From a checkpoint of a small transformer trained on Wikipedia.
Size: MLP 1088 SwiGLU, 24.4M parameters.
Each number is 128 + 32 x the weight over the matrix's rms, rounded and kept within 0 to 255. Layers, rows and columns count from 0. Numbers have three digits each.

# up: layer 6 MLP up, 1088x320, rms 0.0493, rows 1051-1087, columns 192-255
# down: layer 6 MLP down (transposed), 1088x320, rms 0.0468, rows 1051-1087, columns 192-255
# gate: layer 6 MLP gate, 1088x320, rms 0.0537, rows 1052-1087, columns 192-255
up1051:109137134149117103126126145204156094089124162100156150128153106122129110165143148083097190144125147148153146112097111124121130157130060173129159147146137139131147117104109178117129158153116168
down1051:123138118124146133137118072117092136134121193129156111094120145129114107108118141113103127142118136090132118145158147116138155146172106149086099157098151171129134141104127161105082167118091115
gate1052:102152116131161184120177100143096139116139180149161113152131128137120131098154130148156103175115164173065193092115150124176093121186101131126153110201072089135124113141126106178079076130080121
up1052:109114157100117139176090163150122137149141097121074123110163161107137126159121114136081177124169088147127081174196130185136138110173071135107146158172122118124148161093162148078106124150130078
down1052:086092151082157143104106177127117082175152096136100135164095101143154113115103138123066178110146096149102123109158142183136113095141107189144147138111098145110116159119169155111133120169172086
gate1053:119111083124135188210145166110134173158134177115106140110076118138132080135113152110155146134111106061114069145086185093120132081139190117123050020118156117115179206111163185078115119134115083
up1053:110101088076120205210099150145181158140117172139133095125114164170128147120141117132133123102122109158136128072083112128071149149133159089130109098086105144130079148145156105112085112120104113
down1053:104160109139109118112121097169096090132133133130148125104203122134106150140201170137110094142139192144047119162148125201141044044109151105131138092128145099069125146139105165162161134125018148
gate1054:110127147186076127153117121148069103109165079159125106056097133096152131085130131118163152104130125111153137136092088128090160119113123120147128126097136131136173119152115090123119135208116161
up1054:184088114119109126160148111144113136081123100138171197079120140103148119154120158115181174118116098117139157125063124121153128116077082101145129183100125105128128175124140119152103140203130156
down1054:122121124119157110136141156154133192174160104149164144076146173154177112087114131165155088140111107135174168142073083115178066154106134111149136110102108084129117114102088145132073085182167178
gate1055:104138077084148113054162098095138120094112110121088133060161166185148136214142151167164111110145093122138103152137160157150159122114088118087072100035077135131148154125127141099115097193130125
up1055:113160140146116084165139118076125140137105100104097126126176196150082138138144166141182115144104119131127124162087126134136141119142091136134135144091126091106212147164097110089103172132087121
down1055:144122136154103127100117130108055119156153096125132139149147157132104107173120162140121122161169171103134131162157141123154154156146117135148134102086096149129081114144109115136084207181105129
gate1056:132157091033138169099079129127169173155137145150124130090164089142088141147116150121104102098093161128075140106116136172167156153111165155128116127130078066105084150117083116154155100138104073
up1056:140131102057120147150116130167116116129132182129145134132153128081100147154138129138102135104123141131094106111074125155158141182147119125141147124143101065086077140099098132151155149100105127
down1056:121129156110120133143121129159133116149127182154162101094129157147138131138134152156119115108158141153160105120087087118137144101108115166137133184203123131056144169081046109139135134116154170
gate1057:171085150147127136149203112143140138118110138052109124129145090088114141124095123125173141094151108154161150217103129096144164082088120086113122146133124164212165152147129149146125061119119152
up1057:124101107088172180075204147093075161168130045085140112136106111129105016136168113127145135097086150128094151110109165077078168131125140067102166125113089145114127122104117157105119100176148108
down1057:126177106122152151135142103138087159145139149026162133157086130089070159145108077156170143079120120155118131219085109136159129089134117117117117112146126211116112146143165125193099121091139187
gate1058:074131128124075171149150124102154106140101114082119096101205139127100151129121116122162125180127093129147119128116156148092095145121156153045156156074160083169135107187129081125116126114157079
up1058:085158100073099134099114133124111145133172147173159111119120124169152130107181142139134162100089184111162148127116133095121122102145138084160115127117130101143172047143109146150168148130177112
down1058:173105136125158127157096181161122159133124081176138114132136084115108104134108075144142111083157220136138098118151137096088069104167168134100150106107168157097161084107107169110166080138152147
gate1059:137100152096137158090125116178163111080174099106153180172068187108139170066107077118133112169115096129136123179113137124124113086094150146073096176137195210165100087107180111174053097126134136
up1059:128152126079162148144083142103115156119088107111088122128165059131118093161170160136065138091120200158085137114136138136143102136160131145132094111139125109145095162128087144104165085126185084
down1059:105135111109217132141116132061113178128093079152065167101122089138127121122114142129162167145109200198173137117124128113131089029134134084160157128164111098119123123123146113192095076143162117
gate1060:116158110094094186145115077085099064076173096112117195110119151137196124152114105163135162153137073175102116138131158124095070124178186090087169132067133080160148105128132115048109090167163084
up1060:189159110115050121091061103106198099158139125128159125163171116137166125105159147137094154101058120116058091104071094099200157136171106076124085179135120068100136115092093125093109125079110124
down1060:111091060150161150149125160112141073123104131102131125091137125133143145125121067110072128163101129177130124161129158148162109111139104161113196217104182108090077052071164090126121117121133151
gate1061:191149135113139128138152114101164129161152152163141052150127080116085088141128110112126091125055143072095137153133112132113169166112065112137138074145206150058102143120098169167120084087106163
up1061:130081171136158116119204148138080139124170120113090149190195110134152126097112121153118148114174098136094146141166077163073095099111123095143110091175133152167115214161071103181099127136144096
down1061:151138115165096125130112184133132111133128110122088127134116153139072075140127168121157156136115135149138155159124112138131105169034099108135149136122058160120190078117140114142166157105104086
gate1062:099136077128173198084100129093127144190104138156120070116146137184099109167182152130132164052110204120126151094136152060154120113182101111116144048086097133187150137162134179123103136177127104
up1062:123112116096143135097159189137130149145155164145153159208124147168148166127099155194148098128112084109136100081157157168132162146199102155178126108096110169152125117069164127125187134147109162
down1062:077124160085139096123160162102041137144152166088133151095173129090129155063105162118146093129087135154106123109165127116135149089128129144155015151120110103159146095158092146115119137100130093
gate1063:158149104121140198110118105155092179135153137098131128119131096079087165143107132080119118053101145132060143170099156108179088134147084152160076105115148137177143152082120111095089065141112173
up1063:091118099099128103130124164132167084147116076139126136097167133106151079074121112136111124122027134160113130116159092181087140136118175143131154102130163121068074120152075136196138159164164119
down1063:068132131039162151113095147131136169108148114153181162141047065081146084120135122167173000092120109159124174124154143149158170064166135140157178115055135139094133129104140142166158062123102126
gate1064:115161143135103116156138151102185097155145159088052116109175183123100164120105132114141135115123139086139005183144125104171176118097225104134134141074172139106146124095117149155125158119116060
up1064:097170156120169145110115108078097135151087102145170121105092188191149079141138100102156129130128147208175133131139111048157138129192095063178167162105114094193060115103127150141122154139129120
down1064:145158216116156077139100147125171166084139159106148132123056119149116128143115192091136133134119160128156094127122075165164170132133161079217162117023107130121118073108137174156089082143162125
gate1065:115104172166050133119079122110105134192112084117126109144157186086131138149119060136159118181138140112151170072100140183144132108112151094128131088133161062207167141135124126122139173153114113
up1065:101102127113149091159102153171154190097165083070120081157179164140175093114182089165117076109190149142157157132149110118143136098179108100144207159178150099153158072149116156121185129131140134
down1065:140084096119095115143043173103164134138161132094174121123185130083135134098142160145141162178140149077179149095152159129067169233137113133145115122134157125131092130129167139122154123145085092
gate1066:085072105111108079127136120112159117099160082154153096188132142122149172125135072078094083110112142147156180114124152190110147132151100078159102150167105073133154158149135137095102136185136122
up1066:145117124136135145139165089086152164084097124150153120141112133098093148071169097087198138161097171185165118099109168091171133137151127175085084142180106082131156205166158131165179092207103172
down1066:120129120183092079169144110095143176130140095106140132158135145109135144117129099087154111109086185139100160081063110125125150147178236117101096109135100113126133213148123093094146073156082155
gate1067:142101094131195141130127142120101171112141127178126140147124116152113158092113179124119086064125143110163109124069176114173148118155104202112152083145108162079099183123119136138137114113122101
up1067:084096069145110104160222125137127118165113096120141129104164135140109132108156115175144117162153120115081039165138154066109071133132175124134156152083156120128182097189142126125074113132127135
down1067:120157076135159117144160147098116180152088139156109136134091160120095056181141114146117086140136095100128093152082110150132130174122158139114121118180126186128121162110136163196107142123092131
gate1068:126129126130162123119056200080124101113111158148143149195065091076104114087081092146166123091123141139164157188138110152112080128168146172186175152123164137104114190076069086096149105121136148
up1068:165105124109160131162167086196142094126133149172154156108149106107115145181112126090088136083098120183160128062067120159153153170132071072055103081173087059140100146134127120185145106166113152
down1068:165112100127135085134172117164132093073151136140100138153155144131086139220134136126160118101133135155148193084095152172122170164138126097085094054128103128155155118118123146169145107140112132
gate1069:173187124123083154105121141118142135120149110166083110147136219112114183179113112162057109126136141147106072110133189138105159144123157160131107134134112154087148144113136187133142088111117135
up1069:181134113156134085142164128133086130116214083107107105118165227120127099113112115083118137099130190171175143153203121144071186121097102142103132160114110125095153015097106121184128146141108101
down1069:179089153139104149111076154093074103118176195118153099088096149135093143137084147146100111129138104122085127152130114155110113114112089108176157146118115106121154165152118156136092111098101103
gate1070:132168132129123160055132171118100116188147123105112130153117096173134079098087154132116148113087141140138147145113113119175136114135132178130174117133097082084136138113125096062153171129115135
up1070:160135111134093099163118093127099124148127148146163163134097128106053152214185161128105145103159093145067153127186122145105059120157153100122126116135170118128098106147142179172065123150107086
down1070:156112213069138154024133153066085128150153127125156128135119067147072164096155114118122136137098115125106129156107133058117127147104153176125162126135119125129107123176104105141129133111095118
gate1071:137127109114113128131122157072076119137061130106156073120116119138094139113137164145130148080132132082133184144128151118163121141146194096134116159084171134117154115089143115078132114160188085
up1071:120103144138130149112131146074137162127183149092098152123103131168120122119056080134082103106132154158125110155146163126148151111168188148205084170078131103159161142095191125087120098151144115
down1071:126071131119131103151154183161079145168117094105137150175122128141116150160145133161165136107161145170117093120146199143175135174093125064128164108132107097190120162171135128120114111139152108
gate1072:143088182135161051126148119109195110152050150145112135121097134114130149127108163142180131135158131147144087170127116163083122121103106149167119138125095127153094128133170179178146098088129131
up1072:108089186125130155185142143134115145105149046126137129134126122099113110117156108149153135151141128150150148132123143094066114149135137119137175123099135100150166123097120096127161103116114180
down1072:119153145166160158124137095141126101127131145076110152074159101116046137148158071145081133144150089147137098146137134078101142065185107125121097116090108137177106139092201171117124099125090160
gate1073:149108113091127104189083129189119151100118138125149149108088140116117097138145084161151107162081059095104087149136141129136122146094150123133178132069186114118080122161173092145132105130200147
up1073:148123082178146069101159078166186195086069110135085131086175210135135147108088123133117118165154138107106121104109081113068161129121187129137148114119101105144107109105101118109151131101131111
down1073:095154109175103108148139084137117145105106155209073146168124159093135170111087144141074142070109140120131155132114084111107161073154105114083075131116154133129119148163150104150077122188123096
gate1074:066150156148116143127114167186098153071080153127105177138076171131115147123106121201172094141157139121147176156123154129116149123124127115127156125163142141077155093076158117100147119129148151
up1074:133145178142139124143096182109153071201158061129064160149172105151087126087096114091105071092170081117150165111208140163151112118087138151111180122147187177156170104091146150126086118115171134
down1074:167076150096134149110109145117075098118090120130132142136162137069133130084127130100118114164168155130135113055090101173126174115113141100116172099144129094129124162101101182117133112125097161
gate1075:132146084159150133163101180143135128120192182099102126081144166108136140128179145141082130079140118134117194083129174166097070155112083131203089104140129129165174134099165104073171135152182101
up1075:143083154116160162130142113149120096091158154080128192153135154144125141155109052124094111092146137104130157145137163202150147150134095182102105108107090139175127149153167117161137126085135101
down1075:090127158141114140105156102130166095119106183122103082130064148093167099140116081157087078102125202128123071120146174200136136118118111111156120106144136124131109087125098134152138169128099141
gate1076:131134110085239148094125057136191103119122108131139106087146045168090098081121118090102126111144166140117104072102111079134170088132126180113153128111122150095069133125117184211116120122110109
up1076:090187187100081149148166172078070119180151144095173116140136153136101136176137111157106140128161103209102160097115169105157081123081111152074129137151159085156108061115106105152107145067142126
down1076:105119094131148102106153095112141151101128107160133176127157141113081127117163108096110123141150097138140115102145090078181096117176114162169118161147133150069078070141134123171107154149083174
gate1077:106106128116068156133123160164153176113153148158116090173148181101111153117177145132098084141064190166152116107152130099058145107103085139201150122153099111087112158136136105134239125158156139
up1077:107106136092115123168126148169068147156143198164127159099153137164140179113103102088197137152145080115167098122163085209090145115160186135163159179151136166122108098091098068120105149144093115
down1077:111143067039147116165151155102197135191101137092098179159156094155090224169169159123148184147071201142140113131138156106113099134154116114148096095072110135173111116072124140131141085113198166
gate1078:165128101131138156058148050088119186111094137098119158121139184140113153123085150140169133132139139137163181198105122139097148130103138078092124117111121127113141130052169154130182162128072133
up1078:127146153109114168134092133099178101109137148168141136111104131125148110130159122133109139155131063128137145139105125106119136116108072140099124150144090122118145147183154120155139146144075083
down1078:057142122153142103141155174139180153152124114078155065133162112146149129102134155131127123148133146124127158092101113149063106131131174133088147139134204141166122144132101134148081134156095159
gate1079:132132183081165178184192152115159154113138058087117122141121146140085045110121029134096143113111064127084135130145157146103148171134129058150145104080183110111153110107162156130097128123089109
up1079:113139150167136176116142150122088144120145076148120148110180172188200107128050085131111131071126151102128113103116091166077139151106144104062092148093107130086148085107086123174139180092041141
down1079:169101091134154181055158098091060133097181144111167102095156192088122130158093033118143086140128106104139069123111121106046105098184167181052097126179124111046108124164165082169129121154109175
gate1080:114111140148154069057117127109127147100144100119125108168095123117138152106103119083113173111108150201130212101105126130130173128181063094174120115137123098074142114130087149121132066159146159
up1080:078167091143134166157145116130072199057163121158065102138151157088218121100095155148121120167144157145120163106104171067133081087119101161102107144142166087148146072148123154087099160120162167
down1080:081134082172115138136087141122146113075159142096058121094106189160159170105105114117146166105098054148133095131174096162178107048096128131087208162121144161157164130099144097042124116144096135
gate1081:152135103157128112149109117125138103110144119098149110128093177112123120143113165104183128129081143094149098150118160096148132142099162131110123165077164152112156106090121163085096139114094090
up1081:150152109130141201188138116116100132166185109153176133100165149096107167128176125175218085121109110171139142141089078145128123108086123114087175120098168126075087129141165061129139130118114155
down1081:168135112153132103153112136129108120113132139150146141128211124086124089112129153094140121160131103148147110158158145107139086082131062181110120123137086153100157133149112110149185151192133129
gate1082:117133102150114172120139120143128110139139149107131149154098085132120205125113082075156182104126187135110115147167180055160174110138150152106082157126127131144106081061117160169150129132051097
up1082:141157121118109140150086138073181120120140138168108098091156105074114131154113115109078110186152145061144088139115143118142081161129082220094143130181125160143165133152072129177077143120105162
down1082:130068117147108147176167124133160112102115079180134112110088170144135143099138135139177173116127140167051141126135084099164166054146193130141089137147127167123144127104183180159131148209121116
gate1083:118102187135118195147157109122191081106169089143003149086188232122166164072065042113057189208122107085034089088141157169087089118130139097125161225078155094166099104216143161217037117121214075
up1083:193093113233088114169127085109122135120125077167068117044129210152123097134102108153143153123134075076054133109161144069094092175106057066116145131136141083164162129163140147072183152114172087
down1083:129080139099115086089120093135149239128108146134156119108116060097156113165182125126161062097096161151147145150160092132126090151131211178121159105123140147160169149084077139112155095104103170
gate1084:136086097100127167156063114182146089138144149098124127086084144103146101149169094176194175129074103157052131154167151148139150114149129167147154093114160141095078116124101159157080153138128115
up1084:139170126135141115105131140115088151166180132171099145132175114103118144101073178114105116153160161123149113095080156125074124139155142116122153176116124139150152138110109126120141086139148109
down1084:119127122115133175134115100128112079173184139129126143056101122094150117136145156201077124140110173129135115169140141117083126044157141198128100131080159127134104088085106128137087155138105114
gate1085:148150132155117115113112142161132091085149145165103153111106150066133127116107117116170135173148159137123088093120121133168153183113087174102090122160160134085190084143097181148125093158105114
up1085:161141108136109111126110136127118127149126095122136099139171126146134148149121098108110119151098126148061107168129155086158100122112110086137120169133145108094095141101163117181151191134151121
down1085:173123119145143097102117161141134124123127105127136142177107165122107158134092070127144117187106105140152138134115120159141047128089100164153146158158150152150164098084110108145125098100101180
gate1086:158194080136123112111171118153099151163113126121124069113086109143105113168202157105165177170128160127104083106139109133102122146115123111097108144079153112104032067140115173116157128113101110
up1086:162123086103080111083141113110093116091157120117133140087184151123123076124124096082145168139143180081185131109078088070107184094133155117085161134139115115124137107077114173123102193125136133
down1086:135118054157140107148195112127111146056150098131130065130133139131134074143134147132106131119091141138107164134146137094129082076121114179161091075193139134158153125104136057153186102103185094
gate1087:095141099127110189078094138195186128166115123060131123163169090158150123080124121109145079140087121133176150100082107187159118168143115119122156110146131106086126115098150142167125134150113176
up1087:060214081121150150106111137170145058111142179126164117127101073092124184141163149162108056084127081094140144172110105126165100090105154110090158243144132128140145072164145144075117127147064088
down1087:168106137139137110129152128144123146132110089109088119109143138108135113151116123090115178137149092149160135121131147108052133114124130135163134048138158149121121192069153091142191113112184131